Weights of a small transformer language model: 3030 steps.
Each number is 128 + 32 x the weight over its row's rms, rounded and kept within 0 to 255. Layers, rows and columns count from 0. Numbers have three digits each. The size before them is the row's rms in percent of the matrix's.

# layer 6 MLP down (transposed), 1536x384, rms 0.156, rows 456-489, columns 192-287
092:149212145093090122150062026085118125091072143137064158138059183159133148155113109095146090106120065113122112136151101137176103072168105084123158109152180145167140151123164160051113116140083152076137080162102112080109135170122091152163146143108117146068162128152145126105137099107132123183
087:145107141086152154182122124139116078168157121169135130168139121151196106115114166129091111169132120086120033116084106146097163134124135150124123144071131139119107109231106140171109127129108131155120118109116160165147140088149107129136202131126131111158131144097110154175137122093139072134
096:163122126135145112139163143165077154170093127147103109131137141189132209096116163134141134159120149114163098168163141105124118177134152114151151130160143129153043142110164123152105099138142156160103116154088152088079103120110085075125153076109097168121154127057157124109104171137122119141
089:144104147164134092126167181139123118132153094169168123110137145130140135084162107132116162138125052108109094128103132119192145200158100101116107121144120087090136134090213125148114126114128154095117142097081101135133098141181116125153185131130144127128072092131178125106148169093118104136
102:105077083097105173156138134169100116146151108126115135122101077154115155149124040123117147094121135128120173099121153100104168119184095109069081072092156136133120144105129098080117109198113139121149100163169138112081142130177095140127178122042122165091171118119151167140093181182187135149
119:153111166146096155161172066114153060166164125206064161147169165157168164100064155131099178144101101137127090093157107144165090100118129102148115128106144142139194156141150220129093110178126154156138154110133094153136161071128118122179058118154131185092144113184140112097121124101063152149
112:143131152130078104123133120158131132130064188147144137163099130095181133053132150087122104104067145155138101085145201099122122098136114087123172126171094115164177117109170155117120169140148143190101134175097098183145099138143131142130089156130112093106137136186125107144120127079126134104
108:110138181130149122129134124243117125195126107129082073164170130176173107127162117130070138125115129129176085112139136112110124160119137143090109098132092157106084131104095103152090115114185171149119092191119106158179174132084115092160105097168172124097089124121165112165161118110161127112
104:119112125149133112185094135110103163081093161151101077049111100059138175121104121130175094125118108139118175098098125116106171133133133123114137133113130128123168132097126047075101136088169106177130161096092140125087110161132139076120188099121097118084151081084073105189120146138108103130
104:152103166127149067115099099159097158149106134166109162130085117141111155167166145120131149124098122115108096146157126138117049126089126134142112070130104123108139148146174101140144161138188132112194127085114127078158104129135132110129125061131113139117098155167175104161019143110115151105
095:172155082132091169124076130078065150155065116158145031108163111175128112157194182108144127104166115159091162147115118112105126085143113164145108142102154111129117066091168094124167074130143140120154184097114081140163138152077111133194103091101184092171134164120141157089178139101128096085
091:149109157144139170138095147107143075160124137104144139091151110141130133104073176159109129119119084129200155122139160126125128124113136163132234180143134130081104065132190156085116145120130075133122123097106173106109087171048104084147141207133113131136055157138104090139140074141086132134
098:181092126119086089148087186109109156107125107176144150144120138194096135146127168150154142108106163092147121066136155096124161102105091122144067110144162116161115122121083091232119142129150147090135073114151108130119136093184141113145119127136142116086108125110176114181147139153177125117
114:117117109197081169136070169145173107113125063123138168141088116138096164150098123146122112116089127145093170120098089186166141158151100151092197130073110073157137156145123159076141168172132088102099093146202159098159169140116163131176113145077131102111118115153111140200088155077108131135
091:174144095092152108067095105155113098098101103115120125089100141143135145073125134130145130073118145093094099114150126137080060146130116127138076173138095106077086099100150054117132111120136091122091151112112139135059097165171158140096060170139105112121120135154123116168177108093192129098
103:102077157160100123093094150133046111124153126126101102111056124163152134097139171117153175084137131134128104101121086149107140096189102161087162132169185149134147114106115208111134136144156112105099155166113103134155089134164091144162095146158128115170125093144125113099129078117166099155
098:127129117116119088164103106075183065112147113098163112120156164124141170083135095162087140168162117154146194101100124172110087096087174117190107089173164148123084147129098125134134154086146177033109115193111160098143191130122098107104114130141161118078104185099181133103118106162170114105
105:139111094083167115177129118101131133166116161123138122132099151076174123168129087116051111133170146111141090114113100196098122128098156116100118077135134109107101119171113110146126109109105076110105114127092087157122147106102082128139120148127133078096137107153127074161160107149101098109
095:109087169118111135122161098090099098076168117104100156146107163126150093094127111084107174091133098192175104128092159125128095180057103155148162137154142138172131093151096148141118188127142130138126118122116175210143155115079167127120141151131148169110119135138103152162098110188148146124
106:162147138094108088121131116110132088158128130125201116145079108099186150084147140150177093122125123118160097121115115144124168085116079095142194043115078092133119125097060127136138133125126131198118136107117122128131136123097115136099112137151083100089102183133096213095110107101143124099
095:138150167113111107158152115130150129140091165159153171143150097127100185083101173144150158093130159054170194092079133099167165104123134123139126127089171131133111025093138195185135091141095093100120120144128120126096160090070126182130139146148099127122148176113120157066096151061142087055
091:135111186190065162149076085163192089094132151094093077195113169136139106108107156089145121130138123095160148110153138113076122111132196219158143108124166188138181145130151092180059121136119135132137143116147132102131107165125166121097137139170109139106136093114133171100180102151084146109
100:111105058105140142130132056157102134124109073179104097093094118142108185111121084145118139093095153057095107103161083096116135155186126066171115131139184159131159115183158100144121150111149109111103128114168135109166176082143133086111113093148182099115126112075161127136219120189134127101
103:078156161070101173143168115167131091096114183149154149079141124121183154149177076103135090133141124150139091186094148110060129195049122140125114168128107100130140124088129161114080134114218168099100147150110099115119091172129110117133132192130132107165118091116105113138136084130114136095
122:166168103111154123111112114124105153107163137149161085130105123084129113088100120144182137153171133143104126160135114154137104120156121154119111064124123119081115150142144109113111015093174112099142104092118095156173134124170131118139097174120128128101143128084141154128123080189091139127
106:180177132061081148114190104130096164123114128135169140133104120073164107173071093084104139142101127155149184108080124103109085117147077087121153107091099187158150139090149088094153134156142145162154125098150156159126124185148140100115115122154096169135125118133106112107057094154129141122
103:176102117208119105149176111118097159147143117125106070112120124143150138139136113100133160150115081189124099121132108154155084112134044137132124136140089156173164087108154154071143145083083092170129112096142118178137086130174175093131089163153039122099173148109067157184106169150168069085
091:092176178102098149083169147102135150121147137124103099124127143096095152085158125164160143154142112082083106116064130129127140137087167084135180137189131122141186108121073140105146151177176055119156096105153151152140117073137117100140113108162162109189100122039188097091155142074083090158
091:110176099078145175145110037105164111135115113148156131149119103120078082086199093120161205142124123103016121055096183147112091108133146075077108104136107193131144149129129136113169104112129111136142102117113095066166090130158135124121135118195140092196145106081106058107156070075180078140
089:048082135148101070084133112095129129110203145161152182082152129118079185118145167112157119141108176159119147153113122111058095127148094153071133132121148075087132130156174125112116155185105087104072136147073139098110124161142151135107112120109113156074124098140069108088104121116112113167
089:107135173165126154113098104078119114114152183128115119147150113099072155133154180165107105147090107097147124109180057172142112168086172105126209132064135107115127116140130075098145096146159108092124102108106203087115142118109127039093141089130096106089126122095073083104145141110128174093
095:140115136135098164135111079079115133103151137212146090164155112049137119142121120192138179089118159101127120123152077153095140136104149158162053153067114112096183220187142103138137152173087153163104172124117150107109174123104161116122180113125122103129109139124071097119188080127120182115
097:075163156081075195094102150097101156106099144064110187143123165148084098113098159112121169166136141105082098149144119148110093091152147160135096160188099104100114130154072115107141139113143206113124107114129122125128126110131139146130147129123106130159110137098167094107152051153163170132
092:165105143126141174089114126112139147088172133148139107111115148120110057122060142129078151071075140134064118161104071177095067139111133133167147087125116165100093162146142155098130107133145150090106120135113147114114120111164111179075146105102097125132157097091173099148104090088149137125
# layer 6 MLP up, 1536x384, rms 0.152, rows 457-490, columns 192-287
091:132125145150082144073153138127176148125126126103119104123114180049092113126128105155145127086127131196127161159126147112113111040158136122169154181156122105189123119083105172077114102089136172136126102126116096132173155193148167094142109141116161106041090140160113134091098112121112159130
095:094137150110156109181167137153112129088206158116138162125088171117123142165113133107139170201099204139120118148086139138141112095162142094073150187081141186095159122097123133170135121125136110080141087107153123173102140089094130166212165118081127136114188121188154085050130063103078108112
088:140191171144165166142124089060147105146136155153189132142165121121129153113111114202123091098093180091109102137087133142151162137083083178129073180136115121149091136157078148090190125124106130139188083175139090146143147108131113159084120129129067112126128106134133145204139179134113113158
097:161138141179144172075140121137148170108163106111130159129101147078087077109137078129135139134073155121121113083128129116144093109154102172156187141169135109117091115126106162122097105117126082139128114110085097099197178113133103111171171093074120090131140129128167144096108109077053094140
104:092120067153165058124060155162122134115159144140184087174113116095105145077099170138139172139166152109157156115072175075076133078075223149158157162122083165161090110109120155126129156092130185168167143103067052145144119177102161119158176114123082127207151129117161152163147117097139118168
101:119176104168110101110137088114147171160167145068214108134113107129119133130142146163123160161097136167140119152155139116041163143115102168132133100175090156179093132080100054136113134218142133105102134156123099161109118177156091135061136120134092066113069079098167150172139129153116119160
101:072147098077088086171138156135121054151106144065070137161143123115121124069159158144096148090173201124132183144117131093091134151192119069101144133141111137119138141157085142115129128158122104139143128119117143115180124175105093141100123084095168149110081092097133106164131163130146115098
110:132130100105134150123078161081141134084111079116090158138142118164155108130068089126113146107087151137163109122120120134105150129116106138099076106126127109169100108118114100092116134081102142056104098135071108089088120067123177108172124124146144146126172095135166139150083102178169195157
104:135146141153168129085096187138157130149080134131030114212103094106113142184147123118164104084172055120156208117106084115118125168160119131117112104167150042122149185101123159110129161117110118084135139107120106122211089114153089060115132122122163169116126112142070150162151138085156170138
090:128105095155104143127132202146052120149206124103112161141088146133163138198084108150128173104110180110096125139181086158176116133119144159103172117142087163117088108143131199124134116129125060095144179151141131097109099163180101210089113071092159102158061115141114130203124138127186156134
098:175131168132157089139101164106058120102164169121157190159160126119131158183101109139081093126090163148109123093084162121153168187128077156147148171094162136116162151138073121109177164059154130163130105137188133129099139122125076107105154103177077104093144186141111097136144144091118141192
094:170136104145084129186104093115110110155155116177137124135097175176156125146146174131188151144157184115134098131127117139139134138161111165149127112186144125169109134129105111124145105150146133172160109101142110167103140089147128115148147161134169125151093148177156136117133145130128146120
104:145109152100110095143139138163149097071104104201122152138114123179090129128206091174094089097061157138092089153088091131133091075093087126128166132114116145174081164191154154111130167122109074098145082150112132120177126124114141051166170078071220101100147166176074152131154120111128117133
093:097097114094189166189083155187078081099139088113124155199229097146085139118106119110126124137118139133129176085163154133099135083133107114167106145130145090097120147092135028132162120117151137211147137146148084118098153163158063118120157124101146106106120130123110098116172139071119160093
089:111163163191122162133129112119125128136147150189097133141033139130116196152129147145110111113090154135097130139174143120123089115144166152075117147123093156153118132117141176066103155128094151079172140112114151071128172136183152177154150174122070096131133095095188158128145167127144113098
106:186063108159100073118084100085155135132120238120111104190135154097101135112151135141112130111124115142175120174082093161068153122148114104083101116125118119180105154088099126151179145131145116151134143089141153134154149154068149056125186193117217095086176160107184177150132124118167122196
108:219105144087121134108181136090156136117150095159112142152150105087131130097097136094121078095085108141163199193108107092164089105185093165135150129139121142133117101199124101089135148144094114094052146174166106072148127161155140133143118096130180103135147165131085115124134044183085183149
098:130107118072157112113163192095074139132078195160085111165145119129077185129106137148143105160172092120138133183128150153138178125124169130093123138115152175109163167157119064198111110148127119172149125116155142096215108078163090137164125143087173136182107123180137123128157119073129151114
102:192140080113149137122108177140219122150144118090140143108074120159133100100098151177100122163109135158158159101126170163119083135161090172179140108109125053139132150065080148133139121094151116177108154108190131164144112061141124132153157076081093087146141115116139164103131112087112076166
095:177107161161141123182106162196073106177163145127097126126097123157128117117152127125140090098098179133135141168149141059052099155102106151108159121151155136179122135075123135092165150120128128104095098098147117141123107111122130129119137155082105108118160140131109194133105125175113128182
103:089126092105188063110198139081157180206098145155118186086103112166173186114174089115094182104114111106119135173078150188115113142121121115136132131142150129088106144139148127113131147076115134136147139092115143104156177165219116120107115134069113101128112141122177095149098135080146145178
101:168097131127128111139206104131103080135151156113121124079124131155100124158187141115218215140106127148150146179119108095171138136118147167129085169125181120138116167127114129089152067189072195139144057134114149119143157137131141152137123131096130095152175094100105116170153120156090115103
101:160081143131139136173104106186118125119162157128160121071123143106197143137142118091151178117168123187114118108113167158116150120105130138160111148102126163120162160097129159149106135123159108162128140163120161130124127075042154086133119133139122157158127141115178081120061112126163130157
126:108126142123122112148188113067099112162077127130113124124140095174148174124155107094116173099107137113114085162093098080125075131106077088143150117168151106149124148094077175151196221150114098142125152128145164138120143138066129136096153086160078094186052115122106127160144127072144171149
115:092113129077123151122139130098129141106126109125145190090108100186136108107161152088090141125080134149093131079097134124124113101107145090111125126207132082105107117164157138095128152100114138151180132121093105134197099111131139110184122167168130155114083168113107145113098118136147097177
097:184115120139111119100205163101129128118145135179141079153116212134114151156104126151080164100126105118148123127050228092160128093082155166150183135158125133136114104170095090118119100207101114128080173142156150146150162164141097167173074131082108124134196132143098092137112121145111075097
091:098140116161125140088143164155123096141168154132157113101169127105142108115125125111136169142206187114180133162167139138105127149206127131109107179161181168162145161151099139133155121065138165146149123078127103149132075115148182145132158217087101131166098120146121145115055111129141192075
095:114100151153146112111152217146095105112091149196179160148145123137181133096126141146135077094172133108167131149103135103106175173092128151160180170200185062150162095108094122139164142120101166080116164157143092149112141124130162130163178063130094170096110143147107189179131136118057135133
090:121125116125150129084128178098214104146097110069159113071172100139123102171135151146176123143148129146113113181128173162085124127094163167116178156179161090123119126105125128080117137131150148075104138095110087073143185121116091119142084106141078096100114136124114103134153146083091143136
096:136078090204174139141120178165224096067167136145140074048129174158137131163156075118111130072112133075172148126069127078172107111150085097028137086101104145107138111116153168142143174154095113164152119103106100137170094162174098125138142129015123121125126159113129121122147096146167205189
094:153119123134132107141104144139112106155123143058163169149114162152116129070112125133129107142053148093140136144165092176116138151165131152142112092143102133092101122091076106155148069173139059119083116145152088157121074127116145127113050098188140193101080153153117075169064128147106114070
094:124126140190171141082180065080132112138162158090113061116195114097125061135133077068160093079150150114143116152115098112161134135114142009163066109152178130154135117144116181130128167066068164135145188192087069137176130178125077129131116057101147097161122165151137136118152126107123188171
093:080126147136152068090161190102114112148124084116099115088097137128097143088210131081179117099123142179128114137153134082149135224068116107130060106190194098142134063172147117094173120132107132150110133094133161106143099146119154104214093141122108136117095109083094187092083126155124143123
116:220078071140186137087121112123154168075191094081086117093145130105113090118065109103115076142152067134124127136144120086149104128096129142179141160195129145174087118158138137095115107147110103121134191099184099133131140146206128104091151158104094132085142150152153123171161128078107181113